{
  "hidden_size": 192,
  "head_dim": 32,
  "norm_eps": 1e-05,
  "positions": "rope",
  "attn_scale": 0.177,
  "bias": "none",
  "init_std_qkv": 0.0486,
  "init_std_o": 0.00887,
  "batch_tokens": 32768,
  "max_seq_len": 1024
}
Each number is 128 + 24 x the weight over its row's rms, rounded and kept within 0 to 255. Layers, rows and columns count from 0. Numbers have three digits each. The size before them is the row's rms in percent of the matrix's.

# layer 6 MLP up, 512x192, rms 0.0842, rows 221-314, columns 144-191
112:129144154117124171137089112113155096122119126137095133160132156118165142138132118137085094159134106112140124122129138139144123131112140097141087
105:116143163054079090108156115138141145181130151166117160108108151131096109124136122148105115108106115138131109135099088147124100110107159175094136
103:138106098088152131110097128133139113121100132147153140106099114108110122114092129114141102099191177141172058099130113104093153106139138122126132
099:141120146158157079163132163134139139158133148148144137183126196117122115088124099178129107153133138157107159101113137187133122146128147105095157
107:114137154139145127152094142155137094124131122122099127144076114092100150157117099131113110165081119138111155126147115086128114174138128071098118
108:133140095110112109107130138132155140151111153121096115115124121069126140146138156098134103130113147109107122089107142133146135111177143136115109
100:134086155134089126135109116116172106168115104113122109110154141102091151129146106099108123113177080139085164119156119133119140169119156114166128
101:049099163112136174120092102157099097105137134125119111168121121137109128117134140105113134094133098141124129158125111107128103098120156164141086
106:099142140117100190106094069134110128096091083130093092159135132114108118136107138129150164153059115130132102099169124096145117115153095151126165
099:162123135156122112078157150132138150144151132173091146156123096116125122095085153156148122154141110134125139168151125097143125173138145107117136
106:111121131117139121163115194102172103155130124138136129148154133133117156151137136120125099152143152141152121111153130119109135150146132155126173
108:128151189132164138139117135122163134138129135135146180175160113138131125155130129159101129166107106111102104132152083152131141098181129083155110
102:121119171161129169145121151127145113112165133121131150116134159137179105146126126135097118157090139104110145131129117110133158130177129132121126
096:100106124107136125139145095128161105169151126155111110100098155123137149118110130154114091127109094114144132143109104108191108126160105122148081
104:170134155174168077153131080139104157146087110137123194138147098119116142113098128161146157109120169115131168108104127144085121111137102149135143
099:139144175131134152134153160147157133082129136098133112109107135156125141161109136112158125145144132125143150125151105118147150110146102153154125
096:142089110103180123186124124126123135127137130126102118125164138121122113132092111102130096158102155148124157113102122155127135113122132086131089
101:138149140125110100081142137181080151114152154167117158119145157108099095156090145118165150112157128097133126133071134150172134135103166112113084
106:152142118095117118107144148102079123158166183115167116140148139144117160101120148136137098118084135131120130104135106091113142153154099118139149
100:145102147083111124107119121118094122144170145093073134110144164089124126124102103107097165132103129128104137116193124127141130118119128134079130
097:121136111141145132095161118163133090164135097126094149114116127114122128114107059141142149110110131120152119115136133153147138109120148150127134
102:133109143091119151156115086145146137122072101130082113142078147137116118161167142127123147103155146125156079122101113132120112126130115154171119
095:145163104145174139145100133110112145141133093095128124099159143146143151153125062109096114103132122113127109147137111161187137108107130129131159
110:094116113162144151118100108134135100143198132114119119127160113143096140114130135145108131151133118122092142155152070130134159142172102105099132
102:125098108083131122132078073104112116129103164087117140151148111096131168125149101122151136175094134131111185130154129129125162137124190108146128
102:124153140113138120154071139135145162116128152125072133170106123134087112142141101193162120097161123101103126139162123126121112117111169121144117
102:144126159110117131139123126133152151190111109101155111148092138181149122160148187083120170127154127093137114090161090131129108135122147116143105
098:109101113136116123090105141130135125165146079089118145160130140095082110098139153167134113120144160154122113102159164134157173130097109127140144
100:149136146146140146108089145137140114149124150087156128145104120091114161138095109131095125073151144113105121116105084152110104119117106160086068
098:135149162132133083146140135118137154157118141108144116111119181156143150125172181136138119097125126092153134120162168177141121106095102124106076
106:130111180111163141140151148122131162096058138103121126164131140148122122119158123136151132124137127114111135112125113213139130131132136124111141
102:118139156105140147127155130113110122093173144099155157202146119124121155080120134132119100093127137127165142148129139176108146099081157146138131
100:101124150130113161115121133180140121115125152133116142113111098093133154124169140129120136161115136100114118159128141153156161128142112121134113
113:158179117162128156118139102120099109105083128140124096125129171105101135140148142131094150138133160136076112153116186170099108138161144121141126
105:138088136119152103128154134108095142126122145142142187108104134107135130142129117130127090176155052142171136120124151112140117132091119092173113
094:135156105161124154151137161154142135137156133090109120145123101074133091114145102163188157168114126120109114073136107110120161168134182108150161
092:137173120134170186140105118147122138132124112139161158123155113176111116140132116135110159123099145144129135121083138116069118128151124101122142
107:121138120123140136077169154114132115100104170162132138151159141185120152125169146124112173120163099108123123155118123139093118103127087127163117
099:083148160146113082132109092140089118124130151155141106142123153115115145181133119175140131089124098117122096098129122131120152095137137165153162
093:130133117153155126103179164124126106120124140095102086100133139110166102130128131143094105123118087091157140160113138071126139125112114122152140
102:131150101147126116142130088146137079147155123171150083123147115131084110116132095142104118177146122141135102081144126140103150153157145093138105
101:133113123152094125147129182091110111102134095135140155141131124174141118169143136158136145136125155117155117155111168144132192139140138070136097
104:150132133153101158160125103113122157132194132134138144102104132089142146128129089116121134079110104122114160146132150130128141158162119121158120
095:143143126118135153141167130156114124149163125106093140147133080115114134153155177125164081144128125153143144112088133096194148118108167166141151
102:185137108114139135116061149147190132143151162181143093149156109101113117148142092138124138163140129178155187115109104161168105105177100138109112
098:119127125096120132137154126198111117106159150121150136164114127167134162094116144146131089163148148103122101096146070116098120158102158129127113
098:123077073119153133186083146116096153145085162148114135132104079129090148134108107142104141166106115125118109127127125124115077134147116090106126
104:128091107136158139134095140126102116126115122151094112138144175114132143136125100097125128167134126076125107119120168205151166129130113154117109
097:149105126124166107148124132155072082119134114106090109139122112133131148098104119117093138116146164106151177112112113161123161106168150111093110
103:133163125096143153150166114128134118130139151126164070112148101108149137100142129108122141126167138106115151142171145143125137104107116105141091
098:104103139089123134122117123063126096147087129145109094131107133140108107165153132105116139111123106142098131103166114090145110136158154130169110
105:125134111160169111116191117166119125105123123164107113166107114126134128125148143109151075173146100168154136116140117122119092185137122162147155
099:145123110103160132104174129069142163153128136112111148123113162158124148135142121112156117138114135125140133153087130162119128147163100142134110
105:126123137145115149118112162171147112136099139130116147145153111130177189089110115154120111146146120140107142121112139170147118144114177150101096
096:112172166120142116098168109130112156125132111130137103120163144133131120166065156121166160123143156103169117113115128136156132145121153109147113
100:115157132119133139090120120123089148101130126124101128157129075120104119103129148125155104086093080148156115094154122183172140123133120122130096
094:148110183134122116142152076132090078099120097117143092092102145142134125123100128126105108149130105137100173118087110123164153105141131129162105
098:173132104142135128154159134101137133115150197144108102117100144159130142063155110142124141109119106133134135096137078140095125141111098128151097
097:087146159131125145144134088105124138129148182115129171103135102113113111118175134149114104102144114128120110149126119136150104133119088129104101
093:122164113099142144146124143113155126123095153139083124111201149153102160111153091123111069147107109127091156109148153114123135156130086093132142
097:148101150111131099122128131120139123127106137146123141108089108088107146071127120107119150129133139143141154116146154146117102094184138123169127
094:128155126140156114124144120137117115111145131173157124158158147126083132136173155110135165076125116124133178165144114161121123151131133104077119
100:120118097141124178132107089111141150104115088130129176113119125110135145131133173150151151145093123130097146166132152180143148099121151093103134
099:123124197124174104093144110133126132131120087174141143158119121126112113102141138150138114104118149127084136149120148137119106157123061127134102
091:147109143110114097174146143157135112155166126144176096130118093153149120119157114135162131134119133129119122127103139106167096130084113151136103
090:116116141169132136127143121150122117153119092128171142127170136154124124087155135129133115113117164084130124154141107167099102160146153047144131
097:130131149131142119130097124143098130147152116134096153155137092118138088137099147170139108134143127107112103146136130109111126151127139152094090
104:138094091143131110155115131160129187104105167109135140099130120118143135141168132132175091123103120154171139184107114117123131116117133141124122
103:144080157111096157122075131117145130153103145123143152108159120132164113157116096088125157184152140101163092122113089153074113135153101160159108
093:143155149123098139140099139119142140098111104126132144113094140127127112128141097075122107116156171154138120155105123115123118156138110126124119
101:123152144129136121102131105145096140149091137141126141122110086134095124122177139153109127126109178183115106127151145138156160129106117154119147
104:103075112125140140153100132204142141111152144106157157129109133160135131132120114155144118151140177113112159115088121119153147104131136111089113
105:116108118135110175100119147156156140099072129110127136151133128121084104134134094089115061158137138138121137134176139118124099087142149160127151
105:123120095138148126074145101112119163132107170125091130123109138144152140079137131151111106114169126117146174094133139132146109089154148150171153
101:065138182106163125111132167130128105083144139179097145145155148143143122116161143079120079178119119099154121122132127122108177115152121101112138
104:164130093129101136094129114135144115143112159147171130126121123104114142108134130147094123148153140104121152179148146109112132126142110155111130
098:086135138120114103134132099115115110147104150101134109098136139102120134162116145174217133151125153162145122111128131166145100125170092144117086
105:164124131145139181119085110107124147115136148142132120097120118148120129162099146121126146126108105152094116127094119112112069120160133105165094
093:104139152150116145113126146085092138119176140134154139133150163099112134125164087090138112132153134119099138119117146092133128081130106095108111
084:102147123138114096112108138137151147194138146090097102159099109096115115148130138109134095122063081108147109115137151129140140102157081160113148
098:118112143097124154140129122143130136112140146117120159132131082079098126175148117152121127116131135112106146157095118097105168120158172180140109
096:136105108149121115181160122109078138111101170169153142110139115132128121119130150142164179130119140095117090189085105122114153101150170129127152
102:128127138140179171086162123040111098095141147104131132107139123120135118137135136144135161125102132097137119125151128088156139111134090188134160
109:127181080094132124104122114143122138132106105100119120127126118157157127148145149122141116104139143139114141146103113098103113105133118132134149
096:145168122153111092118140126132120119107156096153143099123110130136136100143095097135130145089163173163118126086139146126123126131086145103137122
108:160125137140119127114117117138154125172123105142131114126130120096088146129109128124181128129111098122175085172110112133146185123167159111125113
104:148137096088120142121141127119136172109143112145150111102095132146126156130199111132129143126135113120118136138094118116094149098142133132104113
103:092117162091108106185145117144101132100129137140135142149147108125118140090119143120120118143124138146131144139140123124065153152111138067123160
105:148130153121107155145140148112128126132143117127159105154180108158114119114137125146157117111144126109145152101124094121150124123134125115172128
102:104118116107149112143112109140107122102128096097096119113124129129114126152132179122149101158135098103135151123134147117136073118130185157115118
095:136126139106143133174105141099102122105130064095156085101140128137154091134093171176095108155198095134114153120154131116091129169160159130156111
100:157087130122105115102125175139120119168150136141121170161147151123113160116133112108125173165160181106092134113102107093107087174122085142109111
107:151106164155117122121174149122125185124132121096133107134114161106142136114161153137148104137124120103161108131139150141177115098135122119134185
099:155117128097185118102115117175164135158147126138140130132168140138107127093154099119134129138121126111119133125110121084144112135117127086102140
# layer 6 MLP down (transposed), 512x192, rms 0.0287, rows 221-314, columns 144-191
109:137110112149147142139113170118115134112094116125123111117139149131106120159102129145111185161096163158129105127103132093138129111136157134086130
103:120141137088116154150136066122118107101169106085100162142098116145119136145165112133151159098125146121148131124141116149101111146169139109103143
099:098149090170073128163132146129119137139128101119090146169139118104112125117115100095116124148111080127132151164144155141159107115122108152095116
100:132140145105103134090102063142104135106160114156135107111097107097156113163146127146104162146084106130101111148148093058133177098119117131140101
105:149164145101133165119134130137076147125107106095123105114142129153145111106152090146113105096135154142147112133145057129089093101156098091086130
104:134133089111155143130161100165148126095139122134128119131146144127151141124133145109148142106130132164100131101118182112118164086172136116107127
096:141179134117140151117126153159128102093138112119114176117095059161132117178118168135132129161130116097164140149088147110151120137163154116098130
102:081118143094170122142153118168129106114112146124093115121149115099139118101141126142150145177127153158136131109158095131123105166134114106110143
106:122125111144133153160120095161155138134168111135142120075131114142080111133108100137170098106163151138166104178131141153112128113153135136136123
099:098116153135127113098086115128150135114141110093146139094095151136108107139142085084150139113136113126105117074122157125134083109113124113125134
102:107104116102122101129143088147112121143070101162094100155180123083143141125134138130117108144083125092117121091160153142119090090115106094122115
105:101139131099142164130139166089132126153115148117139123124131110156114109120186093156157170097095120109125121157156144164150145098139121143069137
107:132173121092122111135153131135110121163067090149089120147109153117121150154125133133125158083138112159103140101096131105122118085104134110128168
104:117135151100159119094116175112117085092150122164112172095134150135087148144114130117154145149178155137124105104125134146105173118174144176148109
105:142088088133093163077131127117107139149088145100146140160109118107159114109122152164105156130115122154118146112144095152155110107110086134121145
100:118139065155108137105097146099105164101148146130130128141201148119098088129084111162128100100139135108148123149100128167155128119091124120119093
094:110135169149135122100178127091153122092111110150125184092100130123110132172122140124158148171132115121098097151168111136101104125167148178113128
103:107112096112121096136130092106168131144113115109132126116141086144150124138149159134143131141132123106114121159142115087118170124091133143109115
105:144169144168118131127114137094121149146130141120139186162104132090096135109163161105141136130115102155120132129119053143109095135147132186123129
102:140155143121110149115147129115127138132118121139137161146101115133139115118135150129165141128125155137075162114136136114133120104159092112139110
095:116091107146113141088146117137130124130150137153134083117101112168056175106134079101141087124187114119122080129140124130149111167141104167132157
103:091075174128115087124141151146148175130121143124106124101112094112163130120110117104066116143082117090151126097166105150121153119107162147124136
093:137135151109113106094198082124152150095149109183124119172126086127120107109113165127113116150121146093102129112137120117140113137127144163121115
110:157136101154102143094091170159085093135133167169159121129074126140131095082136107101089138186105118123123101120139089110122133135121092120166160
099:140094141100178124148110130091151099146147126140138131117117142146093106149074140111157147157140110120174083079121096148129116113141136111112125
101:112100151105116138108134073097123139143098132121140158113174135116117128132135205110086160112136108149086070134111125111140116086129129121099118
106:137073125106151117150147128114148107114135143108134101102172145136168145162159138125159141149179102144126126114099136129114117142143092152132123
097:120121158157101101163126134134118147125162138137148127174142143144119148130087096061083143125143142148124128158114104128091149074101117175112141
104:130122120120152123132141122135125087143166122155095171133155134162202131100119087124105129153102149151170125115148144081164128153128118124163161
096:119122109106130174089127130151129142090152128124113126114117111115157099083119099088131177146119116130188125118133056130102129112142097144166140
101:137112121144155096093090115129129116155159132105123193100102120125121135119137134144094146078173097155113155137146111149125112107157162127125096
095:177138094110125107131121139142106089128121155142127109109133121099107128132097162122108123141162102089128114100082131109126118122166105117128113
099:122083108143144110150121137091085116126108139126116153110134161104123076094179159163111168098119074142120142130113199137099123127131104109136175
108:161155086145122140122121153102103104074135127151140142150135149124112147146139153156117116107148131126156146139094071147143121098178130092111134
106:144125109144105148094137110132080119115154120100162141130129098158149169126130096124086128127132131150183125148141135125153125140086111114088140
096:136136129136157120089078192121144108135156100126142116102119114147139123152153169125170130136151108168107118156168127136164131176119091109144121
095:106111142130123125113102122106159140148114133127131122083145130115134103131184183133102128111141152160152114107156128137141126094132136111113158
105:137132118094095124081109100121100129127128103129169152115084103059162119105149169140116121128113137105121092129110110110110127173129105121102126
102:115127080151142124129103110124113125087111119099174128117122111115137108155159124099109092148120129144155137139146164128116105118182113120119134
088:127099142184119103152106105112160131150130121161085125124138155151134155166160121105135141136081081165077140158136152114121124112124127077095097
100:097131185156169115076132105098144089132106172102105148132138133144116113145143132095124119110072151157130146149082162088097137115113112113125158
099:103107143167115098127108105141116087126118124140101122145074149086114126135122130105125082101128100112122140153127101124120091099111110122156117
101:091145149102192127123133143119140116132094100091124145141131168148114108108095146145114164135117156113101124082162151118133130063106092119091145
098:125097145129130160131111158169112184104105132134184157117119177100101158118133093107090113148099122123085130089133087130113114098117096121135153
099:098106156110135141115136115104103077125111119145171140074098081195102122154148124115132115136100095124141125100109114063120133149136111083119150
101:118198114143124130143131116143174126101151120119116107127116114145189139111135131152160137167135108141094121113095124098117130170142130102118128
098:155143165065094135129137115089110101069146101121123113111137128164124121066153101134136137092120170101123142123127132147110117153114135165157116
106:139125091157098111107125182141130148124166132132120100093138118098137140144130149163102179141144129133129125115128109152131098124084102146164129
100:103149139097146156127142142142153147132156157060097152134094122156149128137171124151154112121126122144165093128143116117116095173129147080101159
105:117118118168126142096143178136133146114135168147159153113146124085121078141140173128137137157110100159146083119112113139136122142164124147108145
101:140136067142106119105093155120117131146125131137094153168145141119150145135110112094156146162144108115122125171113119170111091120126139145125119
103:153168127101121125170167161115142118126180145102155109137114109119160151148139089119135110115122090137171133120062110125123182118149139165139147
095:144130149185086098143129132157125098141101097185133163093177111117133155140137143126107098104133102112181134093143139098129148108109140150141116
102:109129135128139172157147106128124105099124152113146105122081123109072092137062116120157123105124162160118133102107093072110154157146121131151168
092:126141167128107133121095087171149095114139120128149129172121126088094178127114151163116121185111174118096094179143111138141154125116114142125094
103:100122142131161164118145088137160134094154124169153161074100147083143155075186134133141173114132133191131164148156128135093131133086127143154109
099:115190124131118165125137126099126108165130114137158112116128084144112123104157106113169155157136117130133133130099079146072090136172123144115111
094:142132106126127151101118147146169127172094095121128155145172147119111112181114121115164115111158149113099122102143180124148125133114139149115161
103:106117156157181090181114143143141131120121108197087092116124126110113113107088114118162122092130117125143138092137155102169130146093149128142121
094:153181188133151111122111126136113137122107131118157137116143143103113133126144180153132128140119141161171124078113159131145127121135148177105120
094:084147151144112151160156137142146163115104139159134132156096102135140107125100131122168140128142095126169093162114130144148136169088122128137098
095:090134159112113151146144084120167152149114155163137134164105115135145106134130120118146141077119143121115141128130135129126178180067142100136139
102:141135139155153139138133147080188112102086115141118172108106106128130114165143153081082121137110113147162159101106130095104117138116154133144114
100:114123099111154121145139110142100130129131113137111114127088097100116114102101130151139109127097137170168165081159155130108141177125135143141138
093:137158148121183122121124144089096100120130144115111100079118146116109119129112160122110131131134085101139125107186143124098128130122124078109140
097:092096125120141145163186147151160121103112170135139098120069093119173124164128128138131148133145109181114118169122122096178166159108111130105137
100:110147143147132093098148141124116120143123144166103137125104099113138119151142143111147109153143127111100130123119124153133103138122172156088160
099:113144118148102113119119135113117088119088083182085116117128119146153153117123114136133147129148136119141141076176088109175144146177101107143122
096:151153125134126137140129116121083094095113133137133094144074156119150160083110193120130152106115105168145105136119139121135121166107156108086182
095:098089128154094119131144117112178106136145150095147124128131124108097172101112149168077136108120140101156181144144127136135140100138148149158113
103:168102155122159090141129151137093139115159117102159105136134120106163143114109127112176114136147116144124128121141133135115116110116164134129155
105:112093130120179156110129102150124168108146106102113134148146143150128082113136109111151139144147103138107088120110143054111123168103128128155099
106:102171141141145150124167120077125111105176123135119101128124119154124138154131163151133150162127145132108124150156136166160158072147107111130142
097:148139144079095099095118115124113084132116114123149094120082132119162140102120146118139119128103126162177111120108129132119126149101177153115082
100:122132101138119095183130133125143103079109144126141094131104132130122169147113113165130145145094141133129119122175146107146143136123148128171103
102:103129186127139184146111124163169165164141103115109145106122090074157107109082091125120130138146131122119114116096095088129084068133108130124139
098:160112117149154165107095148114125162114110065118141123111111150127110120116168140147128084166145143108112151133146089086129134154097141148136148
104:144125110121133137131119103126118141103148155110100123116115110137152149129128145109108109176122102120113094119085126105138126146139106133112143
096:160114130132168123145134145148113162138103111139103130137120107129132154116174160170086102127143188126129129109156087119134156126144101141110144
087:122125131143092144186123148145117109133129138133094171138111151120144187100119087123139148113162139110114115151126127116123165159131094102137169
101:138107148155144128092109112142124137138125121094076131136107150125125100161132136111111076115129097132117179144113121132139100128131132125102141
099:120126132108093139174108143095132171151147092123133151138156105137112140113062098143097152094153107183101152119139130150169138085157112131063097
104:150113182150109118096149129146103108139111131115100093088133125139115120137140130141119163105112121130110130093134180112144101152147142115159144
104:134100105175163156149148120123117093097130171120157130159134095138116135136138116090108100113154142123127126135099098172119132117077104112175131
095:127159116126142129134137108118142159164134156099120133113144126129154124101194147146117089159112096091128131156163146113117122134191118114104089
103:134084148192123142151126109160122080128101165127132127103111119095137099141159131130143087120122173122127174101150113170144161087139119120126103
104:102109117104149147140153084097157154139163163107140087151103119087145120157103143146094123139184115149160163164106139121127101094130119120102138
102:097130100149085123112100124142163145123116123096098096108176097140132155138174133122139068083120130129099133163117111126133128133116160128095086
105:071113156111129119155145153123132127124158125124088077109164137181158111164149065134065138131109126111099114120112156148120122154113156147156119
103:153095101124135135125149158157136166146124145139135151122111080081070139126174135114114170098083176147141110139168073137154146135108127136119153
093:109134134103128108118122121121163123154127128153090179162094097131126115137158121123177173143063119121153101114095132163167144108126096078114164
100:108069113088095129204130103121125122146174106131087101139094113099149138103140126116124110105088117125120147130159154129119117141142167121096105
100:112131105141125170142103143132128112113131120115080121107095115142105121143115152126092132142161099121133105127130154163125131158158149170095108
098:117130109092117118150084152095116111150120134109155110106089145122112139131168137144125142106146138140145110144139094100102119080114150149117119
# layer 6 MLP gate, 512x192, rms 0.0841, rows 222-315, columns 144-191
101:123128132153118186111123153145175146149101129159143109137142100138169147104111139094080143134125131124134156116133154111134100141118112121160126
099:130140198116156131098080140144130153140116125118161153116180111115163128135178109102097110109165152146129104108129124112150139112104133150125113
102:137073140121152095132111148116139092150148115143122164182145137107050103116149146140104106108140113133124141154119166139129120147134145131121114
101:092115141142121141190101183167134076138139102166131138125086135112118120134093165160135113121171150119118174102154131105178148117139168146152109
099:147145116103124148095108075134103130151112136134110114087116126135104102121116107147117115091146119154143147138119133129141133138176136096126098
102:128135150141115123140080100150162103127124172138152134086114143137086117132125158133122094129140152124132134141098134122123108157120110120102118
098:180148124151128111131191149112143114104161130129135112158137103082136169120128139103160107109102134115141142129175127139149138119166111121146124
105:128135165172114101167108163124145147090156167090167167146116124135115104078105090172109122143141134144099150146133143128086131160072138111113090
098:133124147136128114102107116153151151129083143102169131148148141131146108199115142130118120118169132147106079136130140133157123149132115139129119
103:104122131140185116140094130114120140123163103112148113097099100151085125131152144091119110133088101190147113148151112139190126133096101152070149
097:160149161150123117142151154150119126106139103116120153156163145083116153175144142130105105152126154143132094133123103131134166068146112114146143
107:099150138160115143137088134144111146118170120171109120149103127143149113137127161144193095124125129147124161157131121089137114155143095173112142
103:093087080123151154111117140157135118170110143090162112147148122142148128151149111108125100129094095112118102154101110148108118076130109165111134
092:142096132102088155127100109071151112139123123082125087122111119125169120115144149122124133138121090159153109099139128110148166107123127144101116
099:113130081168094158108097092106119155167129122093160124136167118140100126090146112126130113133165170135129145129108164131131108071122199118152178
095:117088164130134118131164124135174120075100133171132125106129154121130139063116129108126066122162138117117131139146115124101087109133163133117120
106:124174171149127146103120148144125115114117118171145104108125164090138164098121112146124116133146127138092181112124122129078143115127074100132139
108:145116127133141148157130136096124129091101109102165162137118152066106112156114109132135173103146137119101114107092143160169121094122133128123144
098:094105113103096080118166117116163138122105128126155146086155152137157130144110116120129124112158162117109150085126123112112106123136142134102134
093:155133130084112148149122136167114131137149136147129108143136130110132097157124125075088086063116150115127097159158116113148115149096101147131106
109:145130147093172154104148146123122154104169125157149097111164141121142119122116153117159095094136121190121151145067144096105119091109174162122105
098:099138142102135141108154117109137116182129143110127115154116180125087143133109149120124104119157131124132145114158135100177152121146117108126124
101:119132146125126107095129131133102146105157115156127076111133088128176120131133164122112161155186150131121140175110126148119145118124124141157136
099:134130118146142117118102109143140155160127099090130129135168137087180169144137104123117139136142144156125158161095096100119102131116145091144125
100:154100153147108107144147203118112128141112106110177123134109143193105147085093127135079177114150112122145145096132111150143092119133103145158117
103:153115144098127119190101147150134123149143121098116154107169154122157140142102069167135129129091150124155127159117143146101148102135161133119101
097:141130081144144158141118089117123097144143198099108155123125137165135174174117159120080164095096091096129126108110110149131150118137138100163124
103:090128146103146137096163108133164131120176117159163125151115158138169095129152127142152126102082124172189122163137141142157142130185102120164126
101:142152147111105136073116133201130085123124115162128148137158124131134158093138127147096086108099151104158113107118075112121099141123111143147131
103:103124123137123154125124165132170145138107152105143120096123177156125159142145130106135156165140142155112098132110179084103138148123140118138192
099:104151128158133111121168121091122060091163104175161133139111123092148139151150150143107135077167150183090130156115149129144152115118119114151144
099:125076116144149147158123163110133122140132122129127145123103174137115117110136160159117192160108098107132095064142138118120124155128131078082122
108:135103108107137153136085148119100114136149138139117151104158139109102110135146151129109179092105108119184116117133131139152130159136122136115148
105:128123143156135123139117147150105103140143116076143119142175135146135140130109090124105194127104162150149100185178134138155087120096113125113150
092:088090132155146123154111126097126132125141136108117089124124107114110115148152100132123156155113137113097129084104149139116121124136150148115120
095:132111110088172143099141181097104154166116128124143139119134117105118141125102139131126094123164128180142135084116137115154089124171107153128076
098:107096167151104118146158118171130095114130130112137138144173082145151157054137075128116098148145168144128156100123141143103101128128091090114161
104:121111120103140107152177145099115122115060166098154112111130148108142118151167130105134099174139104153156167106088122128142092144121134107136123
095:115054085136166109059130102135143109124131131166129125161154109099112100149140122149140151134154126146129139079165130108141169077136116111144149
101:117111161092082091155117092126139155107120152125179109118139167118116125129091131145097128176136128144117111131104147117108121126158119123110085
100:091139164124108170105100133154164147104158161125155083159158158142135129120119088103145145113111102142137141136146154156132125153060091143077127
108:113163147131146115122132160137156143120120114148113117127116119109124102127131140147106173125098120157115103114172089127149093107119099128102097
101:099101127148133101132155153106162108148115119100128163129158138090124094110114116157127109103092111117125126110145146121150111108161142121150128
097:129121122154118136150120141135108122130137115108127148136089112132064096119123124172180107123129139118152137130143130188151115097104086134141125
098:119123150103126107161140141159120113148138137144134146129157133127096176129120145113100103097107137103116096131149086133097154111101146087111151
099:114138123096097120129163119116127077137084120159153135109146152161168106124145102141183121119118125121136114116133121122168130130082116158126121
102:100180095136142202156091137132146124107131149081132138077140128064118119155156107159156105126086076105099151126096163106176094134109100162180119
103:109100153179194153111149165101117133101092146108157127130159154143135151116103131155138121125119169093136112136088139104155069157133117088073150
106:120132158118153149125124143137127118142112153096158188091137158155140147161122130135081128105135095096171152131081159128120175140140120109149120
100:097123132145159121117095153092116106156151137120126100109138097149100159117139150127091136154137139129118077102107155096123132149095124125155114
103:122152118145124140111172140146145138162125133128125145144124102100146091107142156121148119116119147136136112134164132139091086101125117127160089
100:112144131098128128127108119123133139149152139128104075113135098109111154129139114123119116141125126148141129135109128151135140183138128190121122
106:129121135090141125115109141134111132128167111140093111114145139097161161122110127139085182111110128114085157172160164120119079113122082141110106
097:182092099126110143108136138131082126138122183131143141114116105123156124125120096108109104079135123148195139146072124133100142156126135105131132
103:113108147137177091108130107105144121121154072157138159099159127130099127117124127103139097102129174136101143081130169080143128139131119126151128
099:135135137089108119132145104132081176126143138129162102080150134146060169138094100117085132067080125104135095098159115124102132103128124120097160
095:105116135087079118161143130123164093108144110132153135137123152098104128142106126123130068144095111128178087164135143144135088162142135143120117
097:129128093132106147167099060127141125101143128095176115112164105111113131156120142121117120102141127123135106141125120151116114137125099123114129
094:169123157186163127176189106109109138133140120128135156096132166114145092158159141159151133120116123127079082086155122112130136114088127145152088
095:114084130198119142158142184126094137050170133178151101148149120126107124157116135128133103126098169116143086147141134161132128153125077121148172
095:136138164110104130100125157127110125106144125096131075091146129130158083148124136159081058082139131115140106152135100141140141106096095128157109
100:145125137109107121134120117115087151129079132132141129119132111111132177150131156092069129110103138195131133165136146117124125107120128145124080
096:116140090138111132111128117145102124148124106100103101087112147166141114117114146119139103151131167146167148117123132122135157131170157122119095
092:128141129124139105114122180128170131128107090152127140119155119088154125106112153125149165127167126133113145067107151104136133131113138094096086
094:162181101148095106115079108104122115149143112105134096137159126161088103115168134110129126084138145094141162136124135175137154096110131101124208
094:148129141109168165088081149156113134147144109139103145126142123128139139147131080164108123110132098149129117133133134120095129165151125153113149
106:178139126108108119196096113161093107138129123139101123144130133145143147133116088123109118160158123133139111144128133128141144121114140130156114
102:085072140117135129172122154116130097145099136160142120149134112126160140161122117116152115130170158116153089118157138142176093129123112100133156
092:114153107116120105126112138125121181119120150111109112152161145121125139132126128117151109098159071141156148131090099143111086099146125141133146
105:067108109164142113163146138109108138159159159133105116098104121159149131158116058167145119100145150132096126094118103140118127124103166132102137
103:137122146147124174106089127146114091138140160092120122118118107141051138148115121141055118138123132146142138187153099111158146125118103143108133
105:099095148106178153148140096123147088138110121093098116104109122098103103111113109129102097128113149131146142121136172109152140131103156157090132
099:129132079177140143138113127115096119111163130115101148082147111108121128113137151134113116120089079126112163141160135172176131122163162132140148
104:127100116121116161140132138091060145155129102118075117116133120077081118132092131136116157121175150137121132120100115160178117132099131130165150
102:125130111125184150103124137162151102148120106109139136147126107118108115119103108150180107126146116131117150135114127147154098156121133106148157
101:125093112129122122095158138126097144149138137125125126148090126116082186133125099107155116149105113099122137126143123095160145131100155081123098
105:071069167137142106104123145149135105117077123099138112095119129153169100141162141111122161163127135130142129111117116110114155113108109163083147
093:145133135087151118111140154103120135112087122152133139126087102162125138174118105116128096135100107119096083120154125112125092131110091115140149
092:099142102149128097101151128160142130125145132088095114162080099100117145127116151095148089147047090106125118165124154118092116099142097145131155
097:154178135113153133126059106120100140150138118151115182131113131126101118120105101155158120127122112133122055150100117153120159116131105176140103
106:126103114147126136143133152100115116090140179118134109131162163150063129144129125141170114150138139152140107138073128118148102139091160169134136
106:135112130116145146116140160105147121148133148105101143099088126144152104146141131134119181137134137095155114136135128153137095137134105167105131
108:119147075116132164101067099101135096144112093104132113117135156132107123153090111122154126079144171158148162134130123118123116166154152151139113
091:077122131138104102158117107115181119096134097167146115147118142121111122099162171117110136120181126115111108139098183161157110138166163135129118
102:122104137127131152159146161161121081170102104132111144095124172112125131100089099146132130135140137146112100160083106120141160128169134127149162
102:114123148161175141160126125123132117114136155130106151085140126078127116174124133103154144136171139140161150126085119116132151153154090155169132
102:128114094146134132093106138177136149175142116150143177123152169154131130148124118129123151127135123156097112094111115073158113105122166160136099
101:145111172121099133131136099093131121139105137162128128126152114129121151159104110137144110119134101099149177179126128100132142146169140120150110
105:137112134135133149097117087106136163138092140135141147131137118094066154125141140144138105136142139150107152133176108143148133161074130123142106
090:109154096148115128120106100166114123171112144136102125137127122093118137111115125117147129143145120159106091089136130130113128128099122058087087
102:119098131123093090168103156152099136185137121134136091131069146118160156110148117113111106114125129146126148094137133129129137129108097159120150
104:127136164154125141159132160118134115129121127149097127100131126149078160102080112161142119115124094135134126116116129166152099126140142118141151
099:138178124147141134109152148118104169111161086112138110133175119119065134107119143139135124140125168164146126126104173136144125126118125133151103
102:153131112138122120153127130123095132106108083131137139134147150127166169133155101123123113154147130144083107119099121069146079119106154158139126